Weights of a small transformer language model.
Size: MLP 1152 squared ReLU, vocabulary 605.
Architecture: RMSNorm before each block, rotary positions, no biases in attention or MLP, untied embeddings, normalized queries and keys, capped logits.
Training: a variant of Adam for these matrices, 6928 steps.
Each number is 500 + 40 x the weight over its row's rms, rounded and kept within 0 to 999. Layers, rows and columns count from 0. Numbers have three digits each. The size before them is the row's rms in percent of the matrix's.

# layer 19 MLP up, 1152x192, rms 0.127, rows 314-413, columns 128-191
105:436539488547525509511503531460561454507519577519531508493596455524529455525522456532519514508483470465478480500461515372585449430474547535453470505465487461503502475467446440503488552458547424
098:501502469548434491556509524519567545543534455498535539487483486481561486523482484471522475440520477498499466428463446494568476508511530512550453471458536448547522497482463489497424496497497482
100:548497449512529442503506466475492508468460455460428407527515481609531566488484447512443503426460526460498550428425545438490450518480482572531511462463498526501512502515499485473540520428508573
094:510538545481542483478529512497489490571490442540515431550567514471534490451558502501436482453549538470441475421508518543532432540517524456554439549470536473467514572488531446506478491439579566
097:449505466478491443537455440539539490490528476468420536500536554498479478455527523483488519508444544424480457421529509484487422496474467606462516485439471469550508470508456520501456494498539488
101:502499507473536510496475434436468539479522551504514546473476522532451449520445525499457485461512509482484508557453487525484428467567606526505587518501554460460475549594459453523501509526480487
099:537495432364486509505513576473559512481437463474503464515497516505490466474527549504528564499542502531487499500424499456547519478510469515563549524532505533548431542476461468464496476534512547
101:557496464523452500508455467545557540513520496486534557505474564533515469463517493590503505451531492470503554478441567563520514527485439558522512479529476458492420484495511462434464453479484565
107:430507475488400484491498444561443527530517503466532477529498501524511521484433467510522485461480462564458587443508431420506485458489528499512511492488508594530518500464484541543440598400448456
106:522501444522459460578548502526547499462501506365551566486433492480570533519545514509446455422517492512558483547526467480570497480589503499466564494462512534546521421503456507442471556521489569
093:461500546553528511434528506479618525511503494561557554458420516501492426491495497479523454548531580441463528452485479517508527461513463555472531542517516524571403530478531570476466477490542512
098:466499535455470525477487556489508530423397484439525540464475490543508523500510457512437553478410470447508537481458471519443490436491528495443536443493545511598484535538469505554406544515512544
095:510520475449511536506500545501488474468525507541453588432522478526507517459522474477501497533509525462496548442460570445544562519509496550466492541468526508554518502518502553439476463542436519
096:537478512503556419516514528460535493542535546469420530488519547526512445520543545509492445463552476529388475538525476488424475490562513506511510505498504457424590535515483487552467477394603548
088:532568487485471546507536461521494481554503456426573486497586426516521481540504434440474498475595601457462584497454471515582554498471469507492507559513510471509577520486484556483448528488443581
115:526534510528516427465471512443538469500431498471603476435492496485511569455414484542448566451463525420522478472539555491434534501530517525471521462495523486536502523502468531438514520501496510
101:426493425428491474479472478467464513536421559464555500512499534554494533558583420591476472469471484488432549489523547508501460426496494521498452530514542490466497519529496463484508521484491545
109:473561471490512469508491536542609494439440529463533466523536464520552459544551565525533536435509441497497524447517501544489453512530544551520540473513527526500480495474476507534531501455491493
101:528479408473474485573527494464547475465451514546489462506510542487572523461505507495462486457472524486443538528518545508526521479481519503606524447448503451471505563552496485499440470490465456
101:584519484442491480487513457528536592469426478456442566501459464480543517458481511520491554392466584451463497510474546538461546550540467526553559503470486531499513500511567535508524490543480512
106:477497495499514517513491563524502579515492453533510507450438516477498499561502524517460488512427484462518552486527458508509505457474512518572565565461570585523424483454485496515508475449476564
099:509448534477522515439513477486496508435515501502530553483534540501478469469477451537463553492541436498488488518441495481526527451533487580481590468496481480529436474543501538474554484554484516
113:504541461480452500502549505554505497478455513546453517459532592473509507433523488557470518437471474521434503486494494440490482491530518528489469547510536511538403478544506528461420535549484542
102:492492504474474511452603558509476512469452504475530490502526516542457529472467547499547568470562460515496547533468510464466490465519548467478621543469503582595535451459481555533496534514446525
092:420507516564475493490471493481518487484511493447474541502526493510526434442422506525493489544482519555510526459520456489509475518467524514497530490399493491547474433529454451468475508479492566
094:482557534383506512442466539490516487516514447535462445489483475514434468555499577525480533494489550459478472455501395525594544515494495468603534525507562513522550592488502546534478481490443589
103:462508523465531525524565535524492495482528619461530479490608523501545503440425538499488479487451464501436509546514453456447520498564494514512489456489481530532504474479452503446445555517440561
103:501526477548465462503456495522535501432455526510459514505522493490530490483510515454454475416394463502427455538531524461463419524470578477507456453437477544591560538509458474521491541422510532
098:461504473435482447540466531550535541505524524512468550377551472483473553551545546493358496522508522470474475481568468518475555556464525473566530496472574464436502507461460448513468498465434487
096:539561535512500464540540588394660500510521586469463523495574475498444444471561471569487512441493479474511464469438493449552447495521492543500531532497480506507462456546480368537507506531517522
102:544536482468508483506544499490470511513528480485525513452447506537589438503466481517458471458461538434521515523550508511522480553506470501574490496421498464549515509513443426511499505537500557
093:489479461499471490544512492437447441472555498458493544594516519508476521490461539503453577455483479493558494501531440452467453457587485545531515499455490486594497444477472430482434565473446563
093:528479502485456470474488488526511504390468532389499516575529519521518499559491553508497437506541500393490512502455458348479512527513532530490554462479509603535502583521465469509476519497548529
099:470592542504517503503561495487492526552513555538496516408485487491464523528556522540500579466509498528512565518541545460534531495514502499529536554480482474480451462494527500470526561447533495
097:533524510441492475499473465496543497435493478492454500473520536511535398586493526517494479512522450513504568479548488519412510485488466494490517518573507510466424557499468435513505537501473527
099:529485461465507523476540504495464469490530569522462496468439545459492556480505483511459514455422540465532561513507494422420528436550548498455476510481469529534509465571420484481449520513481557
105:523520534454527552491479468506457551503514558466498494523538541504510473497435451518519475411531490471467548540490460491441476502512562566521529488497550516454508590603489445482489533554459540
097:441548508483560504518487507458517488508418486489556468440529483463585448489565499477408482456470492518495503478496518540482515494536550522461484461509535473451512522555452460528499504547501490
108:542493488516482525457570470518462548521504508441505478484491530505466439439511488524463475537496575503536488445532454492487504417549508540519556557549526479495431577511493481439490536432515580
094:500484483393455428561517551489527527489492518526564477481509450474486452589477446510509561517536485463478527480477473420555478480488505502530525525361511501425491533592471495445448569446508499
097:534445448509499474479527532436513498506486474513537508483509585496519441485503472507515541498485507386522494537504599498479517532423518472528501512464525533575495536481422515485518448481562490
088:538545532487521471454431445544450518502440501537497528478571455472522505456559474485526484411456475444528493367497469558500547544518492543487482526482583552512516524506557477554515458471583578
106:511603446494454419515529516518475525530533527499515540494521552477537491490490457505516475463507474438455458501531456493532541551421562524536489495412585532520542486481497485434494540511449550
101:478488519538504404484468472446441534490491500504585497487539470553569492505510510591556495446559446428522542536469475484416415513498481461542523464474523432500453526494517483478563525473465523
096:490458524575416466470481490551556484471464525446456545508533560521509510441522517459453573457434513430444479510394499430526429545541490523485463578505469578519432535501453489533492504525547525
096:413588520488505467572505465483472463478506521578531501529498554535530534531542548507456512536431503509451470482547430456521461490551561485497502561520585516510469504500491467459530500553522539
104:504471504520462401405497486462517445469538555522560487505543428511487459510499531538510586550515521443501439489442442404523473482533495534557578452491481547497489485498498510493425530426486547
100:493468506466474445453575481496515489464510461456579456423497459504458563466545538550463455430417516463469468559491522490438493438496481524441556488439480470581518535443507435457576493444436607
103:475537531434541470413519572506500471559506524488461503558546470541549555502513574467405473395528556481454557484549526538457414502515483488510481510525553546505494472425466485460511523553471477
100:562538544471533523487569502467508499516472488534522428472500465545557465481525453460485508487493484522494523469445520508466452448505515555466553519475516496515517520581461522499485572549492516
087:470472461567539481493519478480464556460491570554617500480441493555472479480448510549483496485470464550501494537518511532542482498530484517447557567493540462545476497503537465456534563554518429
107:528552574562460494500511467456459603492536486520402484553485526501470430511434525481481506482502501474514488500443476436510459544504542554616595521448503465494475496568506444461483542522460489
086:478457483470431451527500433460479516428516466561487484544481591492527498424503488586468502576535489573461457490510549481470521497465474584446560515449446438524500540521454505495565487558576481
112:445510456478528454457545526508493532466475512451630508498509491525462493510427555529481572466511517540505575493571489515497510473468526521575566508496483562495539504454483552513477553475476542
107:479552507527472548490611542447508532437473549496491453525494475551479527523446551532534507477470478579490555457423503497456493492490488527539572463467571546463464514461573442510458593531475576
115:486517391402470491518491474461523476437476487515506480554486468550568527568506479481521541462550454500460584481560542480461475421496573440445543468459502524488492555463488365461492560482495505
104:471536524490495472449497517566518491515488569548534523487469489487499479503504525490474489414430441520498609512487476495488423504520505552442522475437512505558512513562524419475540505527462492
094:578472456565469441551482561405526572473489460466524461446500526531524498472530465525414534475464501452533491444509476467533500436523483464539518506440500507578448535524502450530565500563430515
103:499497541571496477431550453525548472486410489566541526438503537575537567467489586515513526468508505528523506549543537467540566491473527543542460511570474527509464494447479505505536494500505526
108:512496458450509462464493445486540508537442509468458553489473436596500488465460515513509513448532476439461520500508455552485491524538529554493528548409526539607512551519505473537487494473410523
097:496497511429428450481528519473499534415464494511464547402498498473518551571445501473513473510481429521479524464468558427507448482575552492517549436497582453538495511514503492472479565487564495
103:548480443508542486504554509473458459529539529434503503494478556515501484505470576448468510508513503473511487469515474516492577527538534522554564588475531551508468489512475525501401479509476562
105:473592491444508506446458465495530480505518521483482475414533569494556529431517517501495476487463459476503469506498521555588448466555522489450522495482505462505461559568519525438424547472542484
104:503482528406545505482450475512512538420451485481593419450559446551515419499468445458507532444476463520427490471465526447474490461543552537476480485523541531461538532480470476485529531396488495
108:494503454463509459478533518485476498426500475480457561508531477545496474491498506509473539482435533510439501488535506484461491482517511501456595487441490508521467532583527431494481560534518482
104:546501526492496481488438498472505534478376583533570439464502493555463437512561468522452487526495460523488579442507442487488501483478612519498503534535590541499505562468524479486517543477414496
099:449437515434532513459413432490467523533460473529502526509477456553572478419453474503475500509473457490526465539540492402492530435548489511513522489425523535530431474598543495478462488475494483
103:474499515549508458510495465516513575489506528507473549497452508511515517460457453571535458495479499534527555449520537426477504532490482450483518499444510535520508510535483451502485554436493508
104:527507479497541490487540553479503634515497509550440523517508517460489464449459523562457491500520550449514527503509506485523506540485495442590499496419500593540459474450452511550368555470376489
094:427449495487488495552563533517452578491509583478506428468547577550506555452462510479467519536470422445500438519507432519571392473465574487552527489505491491523425558495527432474452545535482479
091:492511490444468454488478532452526575401477502448482452562480489498456490420523514605454472490481468485547560450491483452473437454518493447534512478540481586492456603488481435489585499438538551
089:516516486495502548489502458471517463434435506508456555485533527546575567573398475474490506437547446426469497530526489485471490535574503528437490479513504532427444498466500505481490478488464542
100:459493510409514517475568446536470524505541506503461500493473476459504510473543527532513575497463457437494536448465482448502472459509585475461565515473543465521404511468512499478544453552454527
101:473550499480519442482559588515549475585496445473563480540546495541597451458463476534525492436493442499485457517490563488551508449526487499535482458522493498490515528471480508430475537443510444
091:528584543500496460513497504527531494557471486566472482527562499514526506563433558494469452471511496565447509479576520538507515460542561476475469552523516552487479474458518477471471553480473537
096:479469579453502415511490490472486525488476475536507522543496437589489501501491518484532572501551564487448516427518457479466479565446575522499563489512506563493494486446533531461439590453522518
104:519495483492553455518554520489488539526494557398466488513454531505535566524511454563544483510437440462477480528414500461492413496491528511513536590511594515466466495536457442423489521492435534
110:446529522428457495510527463500519526484529477478522410510484468533543463458503464518482483460472544492528481501526524501458436566505520528575554545524505587577534505478539515457481508489419539
099:491526415417450472500474540499524494499462440514473442481483518495520509507530467455545506464508494544475431403531512495554465404471512483485495545519490549558459526487471497517449481518514540
104:439532541531444461500508522570456539532497453495509533576530583475567504497486526538448542488456465521453483466492471511515424485525525489471465433467574473561576473448514545485505499472496488
137:510547457507526443552498450527500512519423529456518548524503556582519509419501441516367492523491500485481503464575475483526501553468505490463492495428467538515553561487528451447473567453468592
086:529506454495457512474494477489449483514502476506577478523516513461533486480460513562477480498516495554510561504470505461641470539505452554523436439404512438528511523451485502524518472543497489
092:535460493520537471468485424460552534532431562486510517452515467538465477544491510505436527501487525468540551489545482501488429542577493478563540399568527562524520457535484453524523479419472509
091:532494535548501552517493514462454442482477547545483488435470450524474499530494511504393475478513467490489500507500555506545496530528508498511542489475568560464540517537463494511524493471547476
092:489483455471511448464498493427506484548495472420513482527498507603501476411486521508430581445396487498495419461470492499421462497480455557568511458520396502530507443484506490552550546473573495
107:471575396527463465517527491519509505499507471522482480463470472495497468412541460512456500513500420505487512461517545380495438570521545505496510447444474472483532503467500463511577497485452498
091:502459508553397538441487420542556522524523442487552478457505451483541514456516590469473554513513407520456521430517502465533498571510528528507579457478563531550482502539503569465493464448526507
101:460488460536514543535483519529538536517520550529476515479515526493486450446465512518457477497551539466469556538495442502515461488457493556547531448434503497498553503459504500440534535493503498
106:458576536529409448492496556460559528435540537460558511449572515469526501502444487525509525492417577556456513508479490442500489483489563562549492431485555550488466492499526520489545510540464482
107:508475453484472448506548466427479535496461560416491559511462508553589545468446461495415493444529478496478539489521517514530390469473475443545483504494500549452432547517495485456525502445518490
097:491528453456456556481489534512534508426512578482528536458583624490528507473501510530490553521458444410497440496466478456471529569500455522445466504484500531551523478568466515474467533568538508
105:497560478469509473463508500488539458503516540516489437498553467537531528502525557462495445457507485530490513515459566435522446545515462507507517493540504536512527509525494491517522499540496509
098:485514499510499506538490521511462575546461461454588460565496567517532525475466521521455477517492478525460446488480468494603491450483502471535488542503527588481431561598436537461477494489427502
086:524519519523480493476551515471475510431507467560569489491540441536524501513429461505461552483468534523471442470536501496452398533575525516509526507491503466476470519429491478471500574514527516
099:523482541577447449502468453492474540491489466501510564564467494587446470444533462563495546499506565456485478523445466481540466499523457494479625445510502499538403449465508459530474574501440638
103:486455492500475526529570454474500530479492477534560498575444435446524548475492497529513464521438487472469534440478429466513485408543503523473520463481545482541533503491490466532510557438457559
104:415517501430460455464453506517454516440504543526483537489510537521508515453471442504483454452490442471464559542549443428469506507502580544527527502481531505517475608556497472382491464481449543
101:465658546499463524450516518503512500440447504508563488506501513499498493503494572522481476432531470439493618502452529458472464540480519547509480455475521503479481569543496562515519458466486480
087:498511538473503559468558477513548544480539441473429586546570526454557551428456461519492473513511442473521519513500485511425447477480451583459441490504569538452514518497420475390552529536522511
098:479572574444498517449530497452473448514465533558515502486528515504522519493509551498469515453465465483479517447561517545480493514472519470511439521492493512494408505456496514461483530388483556